Each number is 128 + 24 x the weight over its row's rms, rounded and kept within 0 to 255. Layers, rows and columns count from 0. Numbers have three digits each. The size before them is the row's rms in percent of the matrix's.

# layer 3 MLP gate, 2048x512, rms 0.155, rows 511-527, columns 256-383
112:105123128130135120118144131134069123109111103155133113132079169150138117157141095139161138117148129142129143135118111103124152119125176095112083136096139141086161113083123096102138163117098093125146150155164137163097141116125143126146128155150126149181111162180140082077120111171134093143136144087171132170125158116145128107131148123158139165100152098104119123131110120100129083109070
098:105169101140113102121140111126136100115142132078150170114173110125139111138191139120162137142118115110116119171136122122133091152173086128107134131074127150127141159135160178123122104176131079138141084148159120111159163123064120064154158123120162150109121128153153132128157117155159136161123135143099098136156126180177165120157142115153129160095135106163105080142142151123120136090115
120:127137058142157151115155153127178111120087138147143149149114164143131109137156108131076115187114128089179140125124166178131133158127152074122163153133097098169132154149140107102107107158121149167130150123108091125127121113146105119135120156148164097114131132134102143162091099153112106131177121146132152108149138106143107122127125124105156085140160112118137126101123122062133111130142
131:153103110157102127114137159108133170103129156162128125085139134113141116102114165129148104117123117118142139116130160121113151149129113139124096101138105116122117125103127124124162131103106146122086124119145187142137133157075129129101118110140099129163141125131138116145108149146114149170122118131129096167126077145131110153126095133148118126119214101169147148111074162121124164067102
092:126158091123129140149117149141079089143098118151130108133133166102169121133145163113154128117128109109114103165110174131138114134146159138110135121102204129143108139135102123139130146105122115068120131162130134098054221113120125142121108156122137138120144110125132175145108110161134154158126102072206101110147136130113142126167091158159121078113133105134124097128126133145105134128152
126:110162123108121130154118124122138118112152082131127136092088138122158136190148157170143130105085104084119124132066149108131145119145157117142122128097143123125130133138164114096136089105116150095121168135102158128133149101112103121113154143110117149095104165090152142148134122120128116112125084116121110106172168160141109143139138165098169120108131118114156110167119183104135096117156
116:123104119070139160139093079119090116121152110075094110140139110136134107116161136159124138130141137131130101093128114109164140142127132095114141097131152111144117190099126136145101145092117152143128123152133152121110194130123074152104158135136090099136101134182140153140129091116144108130132146126095165121122176149130085115111131141139122139139135092146145154104118116117127090102129
097:096117148152109125098151126103109099164161113117145120087135149091112126135138091112132131105111137127131108127155089113134134117111113192131143113111128158136115153119123085156166173142186148087117112101131138148184135121175142140130084118113125125103120116143083129165122147125135099106112132123142121141102141138117115124123132123120130096114096142073110133113135121124164084144132
025:130115111138156098160148126148130107078144145131133122134138111135141073138110122119119097089141125160145168085148151158175095187113166135164146109148151097091102106109097142117133137171103121142131136112111156143142174128145093134106110133117158096125113132134129135125096155070141137136102120202107142133122127123155117152127120125143160130152118089103111117108116158106138143099111
096:134147095141108124126160129122147109141148122113117146108126126101097126162078119158145145103173121110100115140163113088138124092135140084122163110106126148130125197178106140106154150134122163147140114119138149141104118096083099108140144166139155073117097113108110166107123139153152158200117118100127139128142152174120174129131176117116110108138128114144111126138097096113125131100107
120:072120119140143143091088175169089133126162094172134150129133150142113087123111093096120117083098137115152122166110149104076152142099109152111148118101118150141167114144107111123127086134128117187117099113157150118077153103064100122120115101131131118116137121096111156102084112116116160151133140105152128146101110117094135110116117176118170109104112137136182108150135128124144099103153
115:143123116112162101091117126128136122139182134131155166094143085169117068135071118142106086166150166117138133107136147163143118130127182145099125110118136120133100130104155120104153149141142079076176097143133126146133164099122134092142134134150144113115097089131128152159132100140086147133129125135163115132102069200144123154151137125130138121112140169126154132185132110083113135123124
100:136131162112132140132122113129122106153128114123094129117066103153162114136109062176134137144113131143119150134105127081116130135134163098108087141108182151150150092100158154132128080087118089121129116122157129137135128126178118116091100138120168112105137124134094152139103091095127132115095133114122113136116093134141119148131186147096116096165095091112164145098102128133171127130113
047:126133090127148124126124145142128129089153117158103155124121174137090137145129124147120154073124145163156157158135152112093143152166170126144170117141141120142110105145136095105121112121142164098122175125108085172083148079160148150140118084138146115125144184128090134103124155112121111156107135117155149143129124098143088126138116124136134107151136074156104106158154155106151153163108
083:143133116135076115144103109146109108117109169118122167116080094153144110100103088108163114159145118152091109125156122157118139137133056096130117133153118138103117170083132091166132143111109153145151079143124123136113097131161206156116105114122148097096159127174115124119151102153112147139151097096097158128158119111100094127154157058118117103112151118139143125159099124107090098147104
107:131153165156127132148068146093111138144145147134152126158132096174186141147136151150157093128121137142117155119075098147101158124099127117111131103146167089124123114110110098184149109146163101137131080173107146110097158103160126131099148099129156170155124122085113082114138112121139074085102116136101164153165141130136086155146130095133160104124129126164138127131114162103105124094167
046:149145101123156098117136128115154088108112105129120083157118131166172127107174112144146089122124107124163086089111164099128101136124198126186105111120134133118157134121175104115171103138114121095132128141122107129114150105147149153137069153131172134144162114118105153130119128116092141157166081160109151108145168124116130174127121163094179133161150120064160100165126138155157133136142
# layer 3 MLP up, 2048x512, rms 0.158, rows 511-527, columns 256-383
118:121127128121112093105132165142112112110074138133126180138104116132117103166108174138117100143131112168118112139142150107123100106113105120174091152144157150110163104138048104130105150132087130100116156137144130110147120140141133159136145154126108125126108161157141130160164138118120120160089128100124135133090149130091162108136114161171103149126129100123095165144106093107110144115104
092:148128122100139160137115131129124147125125165177089125114177165149150099171111100084108108115147077136138154089100077158155133126122109157174150105118137097171120120120088109132085140127120146122115142085135123159119105105136127165116141140133111132079130129141107117135100132142110133108113153120178140173100100146103098164149120091092128121140181128143181141136145150091123125174132
118:146117126146191125122145140111114091098137181118142162135119150125136118121138045113134132159114134106143124135126170133113141161104122078091093128163173116136173175125128083095138105176123104166154115140122161127144134112126102108122094128102131146132118112114121162172127105161133174119127123179130116134139133129161101153118116090129103094137141121131108126141072129094126133140127
125:127171141136125134105096116110182118108122137152102115107153122151124129134088098090127158139114151161141092125116142128145132133121154113164144131139128114159181135129150193124129143158149102089089146124086170106151126067110091165169127123148128157140120142128142171104154102148168116168159121102093147111141113144138113098120139093097165119109153119149119145157111112078116126153167
096:087110132114111125139151150117141149121107073132178140135155150143147108127128105155126119112135112127152163109133133122127116177086122136109117123130168150115141120163143157092134140138138083097136150098133133135095100094103106134101102160108143126128150115125108155124145117119147177125160122109138117096168109135111127149132140151125126108147130133129145146245067132097145116086116
128:081113134134109127132157134109195117102112092153125138161156175104173166108154082114127128139178092125108149127130096138131152131153137145112127138071138124134134092160122134114148077145190114157135184088111126105102069152085153130177145136095137142130141126091139106168140178116107108129125105128105110154126086100143108109136148135136099124126138133137128153112118111142163139123186
109:142131114160120140104146165145134140146131165172128130114107145116102166167106145136166120167139130086100135168078100128105122126127155131131150148109164158118106086141131118121109119137176137125101135132113112157142083144138158131134110138112180154166142132123146128140111156141165151148129089124132132128141129098137139155135106125129122116093101155119126103139154132121150126173102
101:178143103085112117201138134162118111138098117115090148140159120121134126104126166150131149143160147129114116143116138149118130133125135086109111156144084072141071131144108167150113074096115084186104076129096134116076129121118084130113164164159124157143131148077162102115113081157096127100145106123120135146169145139112163117125133129121107134132145157148126135155097145119104172108107
027:099135179153121139113121130107093119155103121122117126144156134124124120076135089111154129131152186134124130120137086123136170141128092147066094182126128127100107158105167123141100078125107173123112140151102138149131127152133153134130112132140113112111169084087125149132086113125118134138127123124136099139159140125101111128152117127152100162112163145101176097176117120094114101105151
099:120127181083128135136080145151125117147149130135133092143114148153173127121145141112117121131106155180150127076091127158118137152148121166149083164160125133127191080149143126126142165140170111136137169112110130131159138158135106129112118105173136154106117125116138131160156132121131118109207145151158109138116079111123133137131080168156086125107143123149167110138168139136109118143122
127:104069114116107152114139178131107168118102139139120111149151105172129114119135165130130093076122116114109148106104166115029098113105093101128117151128121112103134093102132120098153124116082128132099109174138123141103134149102146134093124141136095117143094130121153118108133139153124129115142088108130102162155183124139113105147091172117126120120121134083118144131190158145134148118107
117:189143131095126160147132174096183111145147154123138097164132109146172137130117137132119159139106125123112152133101123181147127158147139109128123142148146108134129161071153101117107151116099156112120108147157122118175145138166141183136143127142113146114109103112169125154163124139116113127098104148152134107131138139099120105144156098146201143127139146151137157133131101141127116118147
106:089128086147122121105157151097110114086155119129150100127125126079105141135149155115104090123111164124130094105171116163124136132074138138150138121117139102142141177114134131145145145141106149128131143136099127162141116087143137141154141074121103164084176166119166141151151120141115116129150108106132151123141179128136126079124094110117138162144126143147136095150091117110115168117134
046:126153083118150152110161130131151106086139136138129158121123171165111160141127128147091140072140137150190177157152163119101139175169163123141148113130139127145104121122131106130126124115152163096119163133119073177105165091143154137123111100129134101120144165121106124136111159114137104132129145116145124170136102096137107132138108152119126111130135087156110091132150134106185149162125
077:098135121088122115097146168118109136153133076130138112137163173111119117116122154164127138104145152125172121156112136096106144108124191132127122118086139131147146101132126137107154107164129156111104131143161116064136151131102085115143153132142102152147127124106117142126114152154148100078122136146155120126093110155174143152141126193108120138119127173134132131120156136149182132123149
101:123109184126072141128078141091131187149141158157134115142114112131182135149149105116127084170108133158118157148126104150175158128115119101096139080124131116076143118132082117172115140159142107124135091142145116159144146094131120126143150127121112182129111086116136094144138117127122112134114130139119170159154123148117100141158138083147169124130156108144122163120098129108127127100120
045:136146139132091143127146113096104119166104165117149109136129123122106092111114155127111091140151147161126143175134138147122097164149128110177127118128104133155137132117131111103098137137126124103135158092108130154130138121166132159120136105117111149109106148119156107109126109131088091067112120126129142120097131107099135119141080141153102071132135120116121100124170120151097120134153
# layer 3 MLP down (transposed), 2048x512, rms 0.0766, rows 511-527, columns 256-383
113:111143143150140129147135180116116161106129108161075123130138107114076117145128169148144110113170101161165170115132125131105146125150174070133116104128155175123128098126102123094103116176118116154137163130139133125132108105088123114155112151112103136156096114123118109152119144180153107122135149109117132151111104102116084131194142089191127160101149149143116128162131129144156117165118
100:069121140113125123158114172152141162117138146149142132163173146126179134143140101090116117153142122112136060131124141130129152078124121119162123159107143114172111122141109111093130123148157133124137124118095163142093146144162106181066179136114119116100122137102141103132154143133112108160117109167133150143096117116086096149128120129096146106128153135115134112087122139113166159162106
122:123127109126152093113138138135131114129134111139159138139109113157116168157176086114102111143138159157141091115139134118123109156114131111113110143148106126142127215110157104155128152168080125096134114125115082154133121128185120111096145151109128130077137106139138125154135148121117153133144120156122129150126119085109129127162122123095101094116156173118129118154132095079151132134140
117:125128095143133144119134086106154098135077176192134104125142134132136128159138151121126155128143152123088122156104120127093117145176151133163152083096105122111127089144078117117144135144087107153160127082083129128143128134125113097143198133149161132107170106090120098124171121107113159109121098132098140100119123124127145102102158163121139158140133140139120123147084128113124144144127
089:122114127103082150109170128123145116167138115166102150123132149118118108142136137119107130133100113144192163173138114124123139130087073099116095137102150127142146151112126138132128113130150106104150129113125167121146086112111109128102135100131155128124178139132116070145085120137139148110086164141162153148136144095097134148114159121139107097132138148168132150146124129121141133081138
118:121108121116119122137109153150108123155131125132108126119119124138089143111089145148118108119125140111106105148137088120143130087155141138176153126117207129149118117118109145133169133140114134093115127116132145126175111153163122135166108099133136156110127139159082091118146145133081122118114147092098153138108127108119149157168114134126146137133161129114104141123112146144110122122150
131:125131151163136111111108144122150186134164127137126133117140108114123163133100118160141156093128137142105131149129173124120143101071157157126121146088135092138098092131144128137149175158136102145144148106134126144150102119114130090158092143150121112123180100101107136116129120140127149143120082138100132145144135122140153114122118122124049099103102139119143109128100113125129125129125
107:108126121108127105093145127116145129092115155158129144121150126114135152131132121147141103101140127149126132130112123143152126155173138046168105143143146101118143128167111154102103130121137122167147111139074129129118171158099095073177144168120125109114097173124123127145132113125126141082191146164121134149135137100120132136158100124139158112146134116161166142093111127114149152123097
024:142145132093095127188153142148147137171133170148070092101137109133121114125140134096110120108061161086171139154129114154169145093144128132119173161104107112159128110123141165119101174156086121135165185135084118140111119168123114109105089146146118094152053114124124154155078132139160100141112170118129091122157164121153153144155129124164139107143154100136118133134093083152083120116095
103:135110169123125160118101127116082126112135141114174119124160136134140102083156157122171146152158119138159133075127157139130115142156127176160106142133125170113122093141140149097119115094157144117120132109119136142155122124130164139125142128117142148105168128130129150113142105104128093082117109105172134121151067101150081127160100117133147119149110128097143094130127213123110100154163
119:137093127083156111115145106171113141163180130142116126105105130110145107219158172103138135148195128087110128114134154145167158141164107148135106144166131136143111155154139128092096109121077084121092103130159130120132118104144140112140163155135164133102143094103148115094152154146152106123151147103150081189160162129157111159104144141148113141137088177119162142136155136154137118140093
116:172121131095122167123100152161140135134172122134122109146112124130147175137110110104117134159102169154149125110077113142144169139135124132098115133136127134159148128104160152137083103127124120126114112148149108147107134113136133129144109129109114139110175110127106151116101131134092121149123124118149147154145126169114129114144130104121175139146161093157103127129160091132136110146122
103:179125153089151129146131141098148149104143143118121117140110117095142089134141085102121106109119137091139105161105125133133150126178147144136136110123162140115162128100110139106126127113151094123150127140085144155172122105092118145126131141085160138133102161107168133108122111162118127161141123102131140153180127120066147090100145122137113130148112094136175124114142119095135112152173
050:108169115167147124109139170134134125140081127100120134130118113146150139167129124160096145094101171130161109117158106111134137174172152147144173123122149108122147128147149103125129114091130161136138139113157087145044146070092133107140128076119127130139151138121074155126129138104110079136121175134117112138144119121136164123155118115148104112157066146153108116170141097132133097144149
093:118131089107109122092136180125141147107088129166092135151137163139124165137151161114094169084098112101100120151105146125084117146135172148160125113109145160129140098105147150136148173118121097127143116130163126115143156118138100161123183153143105148122143075099115114122074145085137136141131141143114070148103136134147152164087165172120137141161129110108149125138148129130151171120163
117:094135151146131143117102150125133158177149192149093130105136138144089164142107108106120113133103120144129137118078126151158161130116155117126110104108114127123133155154052116101158074136126121126133098153156118121121193130121161088122146155140091141154122137092135125140146113157130123149116124122112144150153109152113132096114197165117154171137136150131110152158097139088153126113078
044:105129174132175166115136088146128103182112105103113112147142135110080117097052119131136096101168135152055144135146105123164142156105101116115184088132146127136138145113108097136141129123111129123106107126107098118142166081145110181112113134121106137150117149155132109074132129157096156108134096103150115143142130132100111106178157120117140103106110108126198115149119124135116117160103